Weights of a small GPT-style language model, trained from scratch on English Wikipedia: 13 heads of 64, RMSNorm before and after each block.
Each number is 128 + 24 x the weight over its row's rms, rounded and kept within 0 to 255. Layers, rows and columns count from 0. Numbers have three digits each. The size before them is the row's rms in percent of the matrix's.

# k: layer 4 attention key, 832x832, rms 0.0494, rows 146-191, columns 64-127
# q: layer 4 attention query, 832x832, rms 0.0486, rows 147-191, columns 64-127
# v: layer 4 attention value, 832x832, rms 0.0594, rows 128-182, columns 64-127
# o: layer 4 attention output (transposed), 832x832, rms 0.216, rows 128-181, columns 64-127
k146 089:100145161115126117124155092132176103128155121118087118125144113133124095114145148103163167125127135155113124109133118139135110138146140127109153106130110113146144187136132115105087129136163119
q147 086:124126131099136136121130142106148107125172088120137130073126165102099104117116119145127137117166129117092125131164147130107113120138117112162138153109108127144110143075103144128129138112150122
k147 091:099118122124136105121125094148127135131113129143078154117101108131161125117130142126143113113139139125122066133170159158157135107135149132176145107167109087161115093134147122130125137111152114
q148 082:120120102089148105110101179118104142139175127124126119124156091120173176081156121076122117122117133126145131130135115131134151127185122136152182104079165139124122108144141152128139138132119121
k148 087:143147170139164153130123151176170127118085133133126164141104125124083145196083147112128148145111098094147172171133122060130137133096158125110131173083155144156141136137135117125101128156139141
q149 089:161149120120111119127130150100128133123143118145129151113120099158137142111195150108134147130123159105094110128155108147138182126117113154060127141166153122116088137126133147114082139169107173
k149 087:088140166157148140165144092118147106141115115106090107156142112128125150123139113106127073127130081156102117140106116178133104093135128132141142121120158147086092125119114101095117131130110127
q150 087:105158155159106104160152088158112160132128108138155107168153141126134132128127127126107117125122169153134158160146105163112120156149111147127086165114155111121138139144087168121131148140127144
k150 088:146084111135110126134155115166158137110085122106133154113129095095132191139104135100114115145116119082130129120114098124157101126135138098133117147133106161174117131098156094139134145162138166
q151 087:123113170075132142097106080136106092147162128119122135161099124174126138125102084152111110115130126113136096169154122133128175169129140148097110125144155140115161132114140155117125086110134113
k151 087:088139162174122085173118131130102103113120136150111099121157173135128146069120189142096098118116099097110109119105086121134150133129112130148169120142102098125075116086095087098104108155162140
q152 085:062135172126167104127147134142121110139119129134091086113151111136106152123103103125107123168156072155150135107120138161170153104140112124138171147147162151113150113087128119109071159105138166
k152 086:144136123140119138151118135168132131152115138095142100124098119166118137106129169090157166163127146144151126111155114143118115133136148112123126104123146118101136132143121134118167123154079098
q153 081:155138141087116170154156150159128137070138110128130114136136113148174124122137112106156142130152150142128142097165135132130130157122124102135132128077131129129145145170142110117127154120132139
k153 088:100101090135163106123134103107129114145136151112134109123162096140136147137143099142145155154152139106139126127120130104105112105171092132154124115152090140113144094116144132144097150143110113
q154 083:125182131133117081136183118147119097083172128170093105109122131117112101195144098149128100112115146135111150171107118107107116129126088114118083109113129091126110144181138110138133151102112170
k154 082:117095134157126139147099130130114115175121141141128130145103060149113149121170106142086140068154114119140112131152155167075111089104135141159127138103099129160137119127153116145156129125107141
q155 088:166137147146087152136147125121165111124157125134172157114122127123140104130159124132089129120084152151106131129153115122108136113121129125108135142133132149144149081130156101101141127154106161
k155 088:141125127088135097108129173138116171151129142132087165120120111162129158147117112120124147123124124126161132143114096099120147133129131121113139148136076141117142163123135123071108134156146101
q156 083:146093146114149128126126071147190140155159097059103163111152122142106152112110084110142150134159132124160163095106164110147121116112119086107107116107127138110128130113179134116116102116112158
k156 085:148136127149149136140109142132135114094105116106105129089116111095131093149123152119111093133093142173148138114141076107121125133122116102147128140100169094169118143152121101105156151147122104
q157 081:128162173117127140101101100164116131177142114111144129133140164144106130109097136093141120109150098101106100145131167109125107106168091151151088098101164128059114145137108104116105100085137125
k157 086:167107101122097145118155152107136105108097107086116124110112083101094120130132141157102134147136138174146132151110114177176163117101145104117132107109127177135114141157125126149147122139158088
q158 082:130098152176156134144074127158141119150105119143134203120146084130120093147134074110147139179106155114116118171116107104097124123075141162111166127126136116098169158146143120107099149153089148
k158 083:155118127157103110117185120117126139119123124096136093112163116108140166111125148174129121102159106128157104125166149176159164107174113155125157102161140126185121096114106132114077093123142118
q159 084:105102162137117133156130109124139144132144106151132169126147147125131135116146096143107146112097133100127174115127148084135112106108103160076104147144113103133156140147084106162140119137151101
k159 087:123139126128120118110116149093111109111140143124139164118112150127158127104166145091148128165081148082125098120139120177159095153121108134154154102130110147128102135145157086126109150124106111
q160 082:089136088164139115131143109114105161151146163119149125122122145126160149116114153133115105110118134116135127141095136175121105136184100123103161162144129129121147137128120157114168114123150148
k160 084:156153115111125111095127166123111123124107107144146097110133113121141134120130085132156125127149118095105161126106141112100103148105100109148104127143153160131131116104114108132130128132148119
q161 084:141151134140106141160127100083127113124141125127110136111154170175086102127148115159135083129125108109138108085104135136120127083119124142089128078129122128094125095096093157126137097127124173
k161 087:102101151113184127140128171124155152124128108098152098136131118105147062118127124098121157155162098159138120136132135151109136133121159116135135131090160149120139116116101135165149153155143133
q162 082:121141112104063106115136135143137159139114145103099087144155127156156103085138125131137124157131105147184157138126118121101138155088111126100086098144121143112093067098131120150128121068113126
k162 087:135113180108169154138132151104079117098159145112097144115132129137120089119132116137130111134131151106143123146103133141164145103151112096137157091116079128084142153107105093160129162195126148
q163 085:139111150129127129134144131137158091164152104108118128135137109157147130133149172146122110148138068121109122145146130101125158128122147150170125163090149134109141086127129142131114106164088124
k163 085:121118094114153135099106142099102094110137097127115125095144144154116132181112133114124132143139130138152118108118121152159117130132119148126140127139094139062144131144135125124151165104114114
q164 085:127147129134136160118085098124118168170180147102132131102102106142110119133138137093150092122121137153148118143150117121123140161151128119171124119115134164133063136156118116135087152161148114
k164 085:165135173146126124118140176115165092103108142102124182136084150121109143102132150175116109152134122123087168146068155104117133124108136158113177129174107151151123117179163139121139091135114152
q165 088:156146113152113156115144137133154114157144135146141133150128137122108131131151140078129133132112118111110143135129159139070114151125089140105092170180163085127116170114143161112126139107114152
k165 085:148113148140134113166149107147135102106098117095144108156125127118117090112094139128092121122102095139141140139117126140111131123145155125115106146135080119115130109175140110134145104154112132
q166 079:131137118142111154155090134179068139162148115096108096169143164132143111101167118118150104133133137132143135144130133111146134164141124116148131107139124105122157077126105128114113134110131149
k166 088:132130128114125132100087107087139088142121148149134048081167122135125161139141112155127143159169111073094125121130152190129119137146096150109106113158145159126124152139097120130110136119147086
q167 082:167117115082119115114151090158148129111133141152143107146148133163122151125112130134149158149136102140132098079131135135144077138104093156117129142159128129116132136143115126140108140105108167
k167 084:101116117141101108137116127195101143111123121100099090135087121127131159115147127150145112134096145152115154115112092120129152133100104128138110130128155127159144130097149126135136156157161147
q168 079:091116106105095121114109109126105150083127163111137144089165131112144159107145116132093146139139128117115142122122146131124138174137138111099103119126127121145135120130166155115091141136156118
k168 095:117101158104150151121147123133143086148096133115130154106067124112094128150090156109128143134133116165125120155135118124124128133178111149114140135092126082137160121134091102141147144123135150
q169 083:086109110151131125136166111156154103135143109128130100163118131120107119102152138102177088132160125119153126104129159104124108079137094140121137143087135135132126119171139118114098113125096117
k169 081:135139126095120118124138122157110110147135127164173127123119140111126162150100093143070174161109166196156119143108136137139144109162147105114130107116111108099118127159162150114086127137122143
q170 084:103134112105094095120134094158101115137126142122161113128145083111146123139141142128110133133180118108120168136148154110128132156147143129103145133066138103128111107127092140093107144149141144
k170 093:134117125129154116146145154091166128140138113101108116111172119150149120111146149152129148123104119083122128133137113130127105113114145164148140097122136112102159136105129129166081143128142147
q171 088:180106093121112101167126154110109129140167111145132120109112126117137163138116113134132155117130134135136139140135152125100145143113135130115078128133119177137108137183062072140115149112129116
k171 089:175157136140106132080144118135111169114097163112137141186153158147146147137151124077117126147154152135111152124116090108142112158183140133137179150125124119110159124132129157094158148146146153
q172 087:127098142130142147120120118100162115062123095154123099123136169120172112135100157169123129154090135152104137177128117109134116112146129151134101128167119147154111097174156159116169135142145166
k172 083:112169108093118098123127115129124171159123140095136161139103086109148184140131120148147132091109135117156130133107140152140142148145154124146143124099156104114111174103122092131117131137127078
q173 083:146163095134124098118087118108150124181123132115109131153135126140153129152115122112119148165145134122113075134153170103149125112158132121122136121170149110084123144140146083121105135109123129
k173 081:101127166127105134136134132161140138128125171128164131107153113127081121101133119121135139140192121140120139062137146128113137084126106136103130121061116152116147156160090165138135133100154111
q174 083:135103110090129107117113152118112124121156137114143116139164144113146091156115092151090119139126172089159136170090150097114117130067144122111131127124089139105125119148132157146169114122128103
k174 098:114172114137152131147152152186159110136124120127139164122116128148115130158092138093105132129095108129128107112156139131130107151130083140135132182121160115155114162140125119094107152124134133
q175 081:149120159129145137151080126185071116146106131134178137164077156112132084134115103112121127124110140125140168168099096061127125143153152144115150104143131090097103152113114083078129119137135120
k175 091:128143140125158138087121108140195124107093086122140170145118121127101136154118120101141108165091124163138154132133139150131116113092090120152120154119128123159127121139139129093156167111093136
q176 083:136128145135136126148091121122127124090183144083098121121115137152123145165098118152136153127110121164178130086116128099151150125134126142188125135126123105094127141123077135117133095128139084
k176 082:158111116108125119082159101158133097142119134108160132138126099160128180133137165116091084135099103152090155130151111125146132147112140076099091178089135167149143060129177157149112191102103120
q177 084:157122105125136146082157122103142134137124142115103127137134163156137132118119141189141095133141131142121114147153132154119151155129152180088129105108112144135125114123141107112083108116092130
k177 088:112099183147106086073140144166120132133079138109146105130127104167153146071179153115151174104137113160127103169117124134154139134135150084127131086146140102086140171091125102135132147193144132
q178 084:129108142137144127185110150124125123128157119134143122160109154154088136156109113127109107113119132095144156161097125143158122122092127153119156157056107140142141083145096131162105193112112116
k178 085:138142109137173112122155109150128137141115152123133146144132117126130162069097087145114109142126154130123141127108132103095132135138121130117100145114170133148137136131151138124165128140138146
q179 088:083166138128146159107116148134171104146133154120114178136161135144175106164142141093178144140115134108099121121155134126089159085158121090113122154088161119150145122103091104149122115149093103
k179 084:162092095119160099148101154126127120106083110111126165087158109137092120133125096158135107150151107134081142146115077131177121119146092147099069129138141150162174146125144085110176151153126139
q180 091:129146138155098143111154127106115140136142140144140148101166161142136136169112162105135128115165161143135140141138131162121165138154132165133140113132097129125147121147131128133150080152142124
k180 087:162086137104142106136101108081149111124123115123121077129148111134147107110129113162152129148129111088129102101102109161138127107155163093117128141125145149111143147130115119132123105125149134
q181 090:143164091129145135107121109124159121121151169166137135140087133145098104142136122121182125128152135079131164143123131123138086132126084128128121108128142136123098114141127145129151127139116104
k181 084:167100148128120169124127127133101170124064137117111121161111095140169132134135139130125121094141168169074057138118188149148135128130168122101088140128134097115166134051110127150095108146149161
q182 082:122130100101092125130163083118133160137111085130094134104161105094115091140157142153138117102141121113147114109129154169172160132120127089126142160128139096106121142146166160167155141104123096
k182 098:103091116157173159158121154118144113126135105134166159119098128123113149133062103088097139132139121112144171163150089095127134092120097130115125126126111148132128087127132105133144111124115141
q183 086:090104114157155076151133134135145174114158147104117109118112106093137136134110120148136132123133095090151179157127122107105138122119145100165127123107099121136070107138157121112146104143100114
k183 088:138116145132137122119100113118086157098163176124108107156110150108132122130149099083139144128111121147104100131134117113174130149124102150123104159149087111130136138121104127127150138155176109
q184 085:116124153140137115180114134130134094133141118124091132131131135134144133144155140126136124133124111125134150128145135123137131132143099144165109138128136087122125142128105080140144152154067178
k184 088:119123125090104121116112114060112153137195111137115081132164106180173104110162122155127168135136101124074146114159123128138102112140140151147152093125109134129110120121100122133106115153143091
q185 084:140140083117125123157123136163142151158131130108124138140170104124148126138136172160138121154127131126119128137143118141107088159139135163123152131145137137136079123122147143111118172147152128
k185 083:084111112116101136156108119104122152128104140159171133118134171146132122106148092105149123119125114124086091099106138101123145112144136129128139157119115095130117140138088123143144130162132121
q186 083:117110125105100129172164124080095153133162138134123137112152102139130139146106140134102138143122094120106128138147117156123114143114117133156148139148110109102140102168083103123106119152125119
k186 086:149104111162126150095128145191152113161131137082166124128090152112137117189100132126123149149133123149143149129107138073113149114137146115116118098096174121134140103164149124129124137098118127
q187 085:127105111173122135133097155123156151159117149159161072150126121122140167081126134073146164140107122142137116184133185150131086116120149146167133134083106136121132117136142134133134107175099109
k187 083:128134117099116108095087129148111110129115109144162164127087174134140126124140127201114103096102149129141138113123094136143105133115151097137132153115138135104101161166122134112106152132158110
q188 090:105130134117131153051132115137112162104147145170129160172104125066138141148134127125112117114150110082125133122117073138158130089124107137137143132158089178077087132117127106146152150149141122
k188 089:163141138138174149130130126126133075147116139103087095128130117150131122102130142118098111151169122160164144115139113138118129105135144124158140123103197130100155135120095133142117123125142125
q189 089:178120152123117101187136127120143080136131144137142084090156123109154121121121118138147130119168110170118171155157187144122148129132116133147155096151147120130138104126132152142095090092121095
k189 088:084143119136099138105152109137160136106075112090151150114088138130099156128134127143085114118095144126162120130127108157143099107108126110096154134137117158126094142126101115091143113145108129
q190 090:105127088115129141104142117139141142092101120124140126141138160103143104150113130131148136130105113095144121116108134107099130144101121089112149146094139120171128138112120133141185161143107123
k190 088:125155121134103125193082153157114131118137078111116130118154115131145100144143135088095141133153098133111101108124117134140132079104134124161123119167108116116127101139099156139143121135106140
q191 092:103090142101150113092129175128122113097145105139134077085121147145096120101138150122177129165113128125107117132115131172119135136120135143145157116170163118104106128089152108044098146103088113
k191 086:133155140114107116147118101134113135156172139108101125135186121156103176158145116142143103116138095106134156102123162147119098112123113102129138080112100128128190138140096119100125145149179106
v128 112:130164094117130099102190140181168125134100112121124119134092107122128150118157124142116116119160140118149122127106133126103095138125132111116135114137156151097164118108134101134116147116149143
o128 118:122113122131135132093151120133149068148118116126077116122145103104140105109126120127102142153091128132161079143102126165082159149179148162090147110090139148106087109118111119146128128120162122
v129 109:104167126100138104129127078097101109139112069105119105125154102132106124142125138120104122128087129084121185171104135133112116153135087123125135092130149094105154152159102127142129191139143086
o129 115:132163154138159121165139103122125136113127145135128113115081095151154134091123137108116143118155125123114138131115152142101156132163122098141162141161135110150111156149126106128142128165126159
v130 114:118147127142123119059143131138138098122113092118112191170074093073115151099104161122145091134153141107175157166119157143121161181124094139162164140103115137130092143121189113123129151163106132
o130 116:111113148130082136090102117169181136109130115146132125071144162097123128109119099125182094141139146091133168142115144109105141117093180117149108152097138122135191130127148145144109115167098112
v131 110:125119115159127156115135064121144161141083116113116104141158133113104059129144142140147105138167128154104103115113133124108143101147173109115103151170122105088068142136171091124114086114157146
o131 117:124155127116080133128152128098089114143177107130137076156169137112107107107128077136113084161143106102140128138136126145158111126114123127110143152122107141077083137134136126133159156119135130
v132 114:127097156151143152128128105152088141115123127118145108099117114140124092118144126152146161140133126062132101119126140157116142171119122091146143110102156080141148128118108134099107115129118120
o132 118:113135117159141123112106118090139135103115121123122092097162126112080129116137142147141152121131138145165128114085139102137160136150108134152153087146142146148184108104108152144113114122171124
v133 112:164105154125118142169103138102172142151112155150118136170147110127133094111123134144091128093114129136122155121116116138131069140137091196151101144138154123142132123055059144096166191147141112
o133 116:131092130150087114150190126114122128127153139146124082166130105136144154117126147085137086131124113146106115111113127084136114113146110150133082122094141100083154129154142114149125135136145120
v134 115:136143109156115107107095187151123108139109138122142109092140111127129163135120139157102106111163109131156121135116176130142136151178109161076094126109115105076162121131139130127133170122154120
o134 115:125116173146108118135141163109137128134106128120133120130145139136123138119104107130117108105116122131123120120117092118114161114165153149138108140135112148114143146052139124112151116119131130
v135 117:075171127110171083133096119114131105135130139120120131137095112128140114134170170150146102097185135108170147152161110138166146170151118084121103121153107142149100108163192144103152147157135103
o135 120:110168129118165115148139139111113127131141138146103146121180162127136123155125134155127116149125104132129163172089112127165162125128136110112133146032139152145091094145150137111068130151118103
v136 110:138106111138130092124135129133120096155178120129134161157149129126096150146177147138130145157118100094136157127159113122098141125157120103126136138134107138139134126144151140109164126123132118
o136 118:124133115116141131145070127134161123158138133149145143114134145124113156135112129098135114155112138143134076141131160126129132128121118132105080110139093160117140133124147105120127125143123095
v137 114:156151089087166122142133136146151088120150117124116123113100114140111125126146178174101114122171157090109166107133134163130135132149124111110189122136149125113135143106113145116120115111135093
o137 115:102150108129113108168133130127154129122141147148137134135106090096141096169115115184145135141138142163171143120156112165173123143119125110104094134132123137109143115118121102139099149134127115
v138 115:137148124110144120106084144117135135156124114113138189121118150151122129131111148113116117130121128077111177134146116116146088106136108136144116165131139137088166142106112108141157142152133111
o138 119:085128125127158149093109145141120104117091175166129168123115136111127110114118130114149135105138116123126196111121117121128117114125087117125069116149153137081117159154167135130106158149141129
v139 111:119115131079126104138113077127155088114161136112106094106142111131089114135099156147118135138164125135153119125121109143119135135162100087125118119086101112138151101152163129138133113148120139
o139 111:106096137121153133132082110132098136131096139120120105113137107101128136144075183096154122129135131121121109133134151168127109128187104127161082123125128146132144120128106126106155143129119141
v140 108:111132153110130106100163106105136147165093124139129129127158145137121204134152095123119168122110154131159119103118120180145138130125133142150141132132114142148083100103089114105106141149172096
o140 117:129100119128091118096150161124121148138148141107129161114189142137123144140139169173140133092129109121131114120082137133143131119079144120135125071137110162102129158110144109122118131107123151
v141 106:107124138182160101127160117104123146126131133142150149148101141151095143121150159149141127131134109149122089111124079181100138102105124094129103149147106138111137151147138118088106108111132144
o141 112:152142140162148148129145112148128138129099129088116112184110108094128132112138151137120156153161103127130149148099149143148131154186136169120089127144132131127135179115116103139141155162131075
v142 112:111127109131131141123175110111121106105148102141144133107125130150165088109114125128075111120094131126132111140147124161125183162121139105134147100176157154156092129104158128111094112105113123
o142 116:139149109139151129114111114148160137102137132127113108079157128128161118124104133161094125095134151142127079115132138174128114137132092130137192163175172165128117180194136110172082138082112096
v143 117:135124177131133134150110159118137098111108131159148095126136114197125160120111086147173094123121136097110141127145102102128126153120157099149157173142153115095119084160137184118148098077155095
o143 122:115139152143139146150148155135158134129130098153148131123136181123119125120145119107160124142119145139130129081132112092136121127135151156113102109164086105100170118133165143129122094107137134
v144 112:136122092116156124128114118112143071157157099142139126131087118175065096113109130135132126124116147136099106090104105137119097119116096158132116129112113158132175129159157132148139123125143126
o144 118:147147104127124155126110165145101115123108128116113153124142120136123131113130159118141100108105126131095088134134138126121077127117144144163056115117127153119137149134115096120131133142160164
v145 110:113140114095091143133102134109159168074150149113142104176119118150108143134122120118143143119100130128146094108146151192152116090180127104095115140120149115103092094159107120174167140126172130
o145 112:142132126133054135104119125124119149116125115115114098163142140155113162112166148156125122156134122102147145105125142155148109129114122142093101159115144075135078106109059125090115142130134107
v146 114:166134114140120122126136119143167123150119109120101154119111138170157134128135094142153101140088121102157115137132129133098136105128143110138152114106093115130179137125122121108059124126143190
o146 120:125120115131153132119139140125142102170129099115113130072164147153116147132105132157142118127132136129125133150188111119117133143120146148134099136090155126137201105147155123138076101115140113
v147 110:120143102116187090124125147103141134084165128139132164140157161133108156127099082172112112125102141134094142134136114092113115132053136097069115169130105178120151164134142136099122143149129116
o147 114:113120153110192114098124158137105081121124100120113135128155138191156127121137119148124149140109122112099104123113113077117112154132146087103105164152121131135123126142146118133123136134135107
v148 113:140128115136122131132081128129101116131177121105119132138117084130107157128145133162109115115079150116120153127091134141134176166193147143144185053132126126153067147159170111140135117129162062
o148 115:118156144150125135126115118121125121134111143110122085114126127137102135160131064161141145081087128108109142151111132120171149172143133113117106141111149113146155137137144143124106095166105096
v149 114:143112112068104091180121145130131153111124123098098149120137122131151155136158097087144140135094125131126118146125172112161105121141086123158100132115109151146126131114137120164140135157108148
o149 118:153136104126126139145150126143175172155110110127105153132096154116166136112125103109084091097126150131137152174125128124114129122114130114106091151151140134093130114100119124122126102127126116
v150 114:129160114131117099104167127107172173116131140156150116122149131112154150119127115104109134172116153160144126125112076067150136152146112118140117130114140159139122109131086128103109122133135142
o150 116:117138137140078119127130165137136132114137141122151125145146123137145123107129119111132130126158145160129084106131105103143138078131135086189169146089141133113189102151155152106125117084152134
v151 116:097138107158136135128073170139133182145145112134167120133136113162153110188098130146094146125149096087140125132150105134116124117147123150178157135143101156100188121130114140111105103118120130
o151 113:124156137130120109112129122119134150125159142114128089193119140123084137125112115088132130121135132097130111131144076144117130126137103138172112163150141147090144118110127137127119095150099123
v152 112:147149124146123139136116160091145146145065111108171160134082115123155140110101093124147108143155119100168122113091122149130153136188163143109127106133122118119111107155116092137114150116127130
o152 119:164115106138173099153078137112181149126109087091097147166136140128102151131117101144138133141124099129161125113124122166141093148099140158131105125128109100099110115128141124170136131091092121
v153 117:169154131142143161161142156141086122115157104125150134117138159159119141145123140145087148127126157100129181152151159118104105170140137129123109103139161121104132125171109100135127136127168079
o153 122:120101151119135118122155135118131145145105126146186129120136143173128109172125114153125139121152189077101155155115149149118133157129140115125120115132123144106103098085141099144157132134122139
v154 111:159117096107136127169169124154153106127159107136147099104156132133109127073156118178122129131136126109077110152135124157067108141176101143129139103148101156144164189162112155107139141120133108
o154 118:153109107120147124156118135115130105100189076099117130154146128159110124139110144142124090110134125116122140141139130105102102139174135109149184144119117098128119160124168109138161121154128101
v155 121:107165122149132141135130148117121106137114098128155131086160147142139092103160130097082134128123138117149145128163149084131146136183107130122074147109110147156124113132100138110115152149100107
o155 123:130131138125171105136150138118122084105150105135136106132186128149151136151122186133121125136142117129094085107139146113123123130099123107144147110078092149123118125117123123118164120092153125
v156 112:116135172170123113127112140140153137103130129123114106139095114139132154069143093133137119115142143118180089123113147125135165119132138134124084127141093134137137114129106117105132158131107150
o156 117:134115136138155138139085145168169158119079110106128141158111149102127097125116099151163091096142118163127115129140101125112131158108099162101112126115123118115173149101114100136120137159123124
v157 110:129096134181123124103090139120124085164133065089129134094112113120126093185155127117124147132124131128063115105147169141112126126146140141131102123126124156101156111124169155113142114123108152
o157 117:192154143165143110101083145111147129103100125141116125152160112149158134122144105132134127141124144178113167112105189129115113086168140146118121132127153157126106139099133099113112141149172146
v158 108:118092146161132151143140099118133109131115106135155103152077149105122114132105109146123139159106165156120100139078112145136148111125123122106092119120100132101140116110147108130153123097173101
o158 111:145126096145120148117113145117134154048129099130145096159131138107131173142110143119151136111130112129134137109100144121126111118150146124095113137093153119082122109105143133110132166121134097
v159 114:137127110124141114113142175120099142135160139128088130110156134137132123128097135121072089087166140094149153138122133148126106161094137114131118140136133141121116140106123133131146157139102096
o159 118:150125115118107122127098129124110151145093150089132143106131113131172128145105129141107120090188146118115105117133129154145153123119105138133169152101081105133112179132115121123072128155140119
v160 113:141136139099119156138121106114136104101153165142151159122182140154145127138116145139101134114119140140140166111111161125120145126150145145173112137131113116114082122070145146119156133165135125
o160 116:139127127139119099128118122145140106086098123157137138150104141130106130114110119135117129119138098096135117117125142122147140099104107161169134139103113146108147128101176123152122136155141123
v161 113:145127133105148122128141100095140124140118108133155144118099163147144110113149194161117098131103132168185115103124123146124108131168103127113120132088167134135134164118141117175164104161082123
o161 116:172106100114097130126149129127122143136129132116152165115126117120188102132176145160120150114070150142120118087105107135123141131125105114097146142106139113115147141104120110172115146111119117
v162 119:153114107090094131153117124159112114148112146150111169124120146132075103137099148167125181139118101142150157138116097153087150111135120130145076121159102132128175162153119132140107152127113117
o162 121:122140098119134143157105121135186147112116119125096152128159134148126129143115148144134118125110154107137113122130129122142147149156132101142056124161108106130173149133138121114161164126114140
v163 115:159141131142138144099120122130129112124147158134120130128081112165126130126127135147119140108099085126130106111118108116105088139148135122127097157112129068143154134148156081153153165114113113
o163 117:145151132139149140120121132119162126144137140168141181182127138108143121148127172123145148135122144099113109103151087151137124159103141125146129120111108075121139125148141101146157166132129110
v164 113:166108155123095124177123086118148109094089108085135106121119136121096138137164091126123133095119120157111151119132168122119127148156121122093166113126098136127190123124128116085130068111141086
o164 115:132153124134103120145137154093154124124169154081096126127080137160100141116114136088128118114115132166142174092127114133126100114161149139135158129134102163126149127148128146103154119112153124
v165 110:088122152149112138116154136117131163121102145099143095094144119103119145140155178107145130123122132121114078144121147142113101143126122108101122133166145107137088181106186154123130129117120116
o165 115:138143058154122120129115103114116172095135121105158120105134105096124102139121151111104098112102111116095092112136178143116151138095115078156131131134159136106140166097141149146121121090113132
v166 111:115103073162127136147116150140132079145140125138174096112126159135134118146122074123124077134143129127130163129146111127108132112117114092128108126128139121144093122160130125156153161136077140
o166 116:118113133114092133152159114136153115132156150150172119113136121154132156129138090101106092137142149147144113112108129109118126122106097130127124146098149128166118108138129111116158124142121127
v167 119:077113143083103131086087123122129171097167116149123114124109146144128081112123138131100151095136142154105110111067118166107124148158156094120133115146161132130119155105095144069116161116120140
o167 121:117126131122076119143127160145106108111192142128137108137134143131158077102126125133111168127129132136123100127126116138093135132116152133124098143132130136129102124116122178138087143153126105
v168 114:114143152134122118104116137112162102139153103115150125137116131120161150128127146118103179139161126117122132067140109146112096118127108148141115139115160070089158133153075120100124169100098113
o168 120:094117127118125137105126097164163129117148139121120148155118147158146117156105087113144141117198132118116158140112104105109130128132150133043166125137109119135155111143093129092114113102148148
v169 113:119137149110093100118142135174137134125132109169158116142131107099143153141145147128088128150093143124130141106119110125115113125125120171141138063154122130126072126135108128153131131140118167
o169 118:174121136126106109088137116141159158125141075142134091160138147131122098120121102117118118104147138143102128093105149117132119084125139132118084149137152116158124127116098122160105117128115160
v170 112:122141155106126099088148128155122137149187090139125102149158111153172133141129089119119135133150129122090158154156185131113140126120153120132125131125143140122165143126109127144111088142153116
o170 115:162148112124181137137113164122112130129153114141120077134143122177115082156112092118128146098142118118129100101144127133116141151168133138115166115135131140119149182101145126150127170156143130
v171 110:137138112088135140097122119120129127111107140147130116167129121134117127143181111123119095116114135098104181148130131145116127125114143105131117109127110131110156109155097137131111141154164141
o171 113:133126146134149137137141133108136112125148117115083152108197111136117157139168132135098114180122141111137132110109110079107173125076138121152105143110116145128137108159125124112112150130155136
v172 115:144144111121155128122112100122117090143191168098123147106128141082152127125123168141124139087124130113131091140154141083129130125113150146148117173194109127107105148146128150183083107149147139
o172 123:099129100167116155102121100131125155162146092090096146151189126114106134121117133133127114117153125138113131108137174109157160162098130137109130155117154153121165161136123117114115123125136128
v173 115:157102110151132102128147127121137115109142125134139137117109126165142099142128155153117123112141125125138087148097113047097128138147142125164149117117165087135133132154153118142141137105154108
o173 118:148103090131118129150112139100107086134123123119131145134063100117148129166087119121132128092126096111149115134143146095154111158100125122133147143105164144135137131165129119139166149111134122
v174 112:143147191120107157088127120113150147161129113136105095150162120119141133119101145101113099159126113120118116168112166150135088125093160139153174129164117073147111140096112148111185133103160159
o174 115:124136125106143128129157135120133121149119136151127101178134109107156111141117143133123095164107125146130146136119140144154111110122124139161118158123087119096131150122135138160150102094159125
v175 111:133114132138152130127147114171161156131143164115101070076152150149152115182113109140126139107164173122150123119129155130138108150141085113087099147108150159142113117149135103149115142132141178
o175 117:132119142147126132131141111114127165124118153149136143111174122130121133160116076130111139102127130126157163145122104131125126121185105105103070110160119115115096126113135113138094123118134136
v176 116:131136123127123130125127128138103147224095105072138162173174129160096070105121139095105142127149135145187166147118157133160129128132169097138121111120100111129119139112188151110145132134132123
o176 118:139116098128134101147097147133124115172130165120104158132185114104160128119145098097142140132135136107158105152112132121154156123094179111153153109127138132127156157144140139140132122139131101
v177 109:119164110121116125111164151114126129146122112088139085093095155090115142118068119087122137115138125073197148127092160115145147130121128098132129129113138134135081152117151110105131152144170100
o177 115:144124150122148119145143118127108120139139133106127097105122165094130128106109108117125146123099140136150125155114134114107137119145100077131122147116130137124138125149128126113134121117177120
v178 112:151078135121133134142112075115128098131116135097062152147196105141106139115146087126122100139187124149082148132115126168136141141143093106159143107134131129124153110177092113135137125117107127
o178 114:137132096101069120069133119125136138139119123108140129150203113121134166137111115135144109144151118083114179116158098149144146115124114094153208124140135137121103119137147118122105142118123116
v179 107:117143138110142127100082156143147134121141143119148142177154090155128114116091129099147155140134087149111120072117140119119159109142126144176174095140120111089143120134137169110153113133089190
o179 112:124130121121199110113083114105118172143151130139151130132123137152103084164124102127119143165128134111105157130106146109124138116107093128163111104143112118131175126137131118130175098163108121
v180 115:156141095121110141095130139083137110119178098126149129166130148131153159157114132156160128130142105120121164122115130120115131126126120139137085089122147142158149141138129138133108119126127081
o180 121:109111114133155133131140101104128162098141118114139139133131099154136135137085146153123161146177087126152083083162122116156130178122129114133136110169127131098144151140142117096155172124120141
v181 112:117113185132125135135133110157085138148130156143116110134131137088161155136105123145120113156114109122111139113109121166124155116146148105130151154138172124159093130129148157120154113125117139
o181 117:118116116154081123106099149149064125108087148078161125185197128125119119110115116108110128159155109131140093132155125133149138190133113123135111147165162105171113109159106131138155127120107130
v182 112:061113107129172156138041142118155115130130143147113115105115130126091140145118119103129137113127151141121113154177139111114132118121170123155159092115136151149122142165147157138134165120139152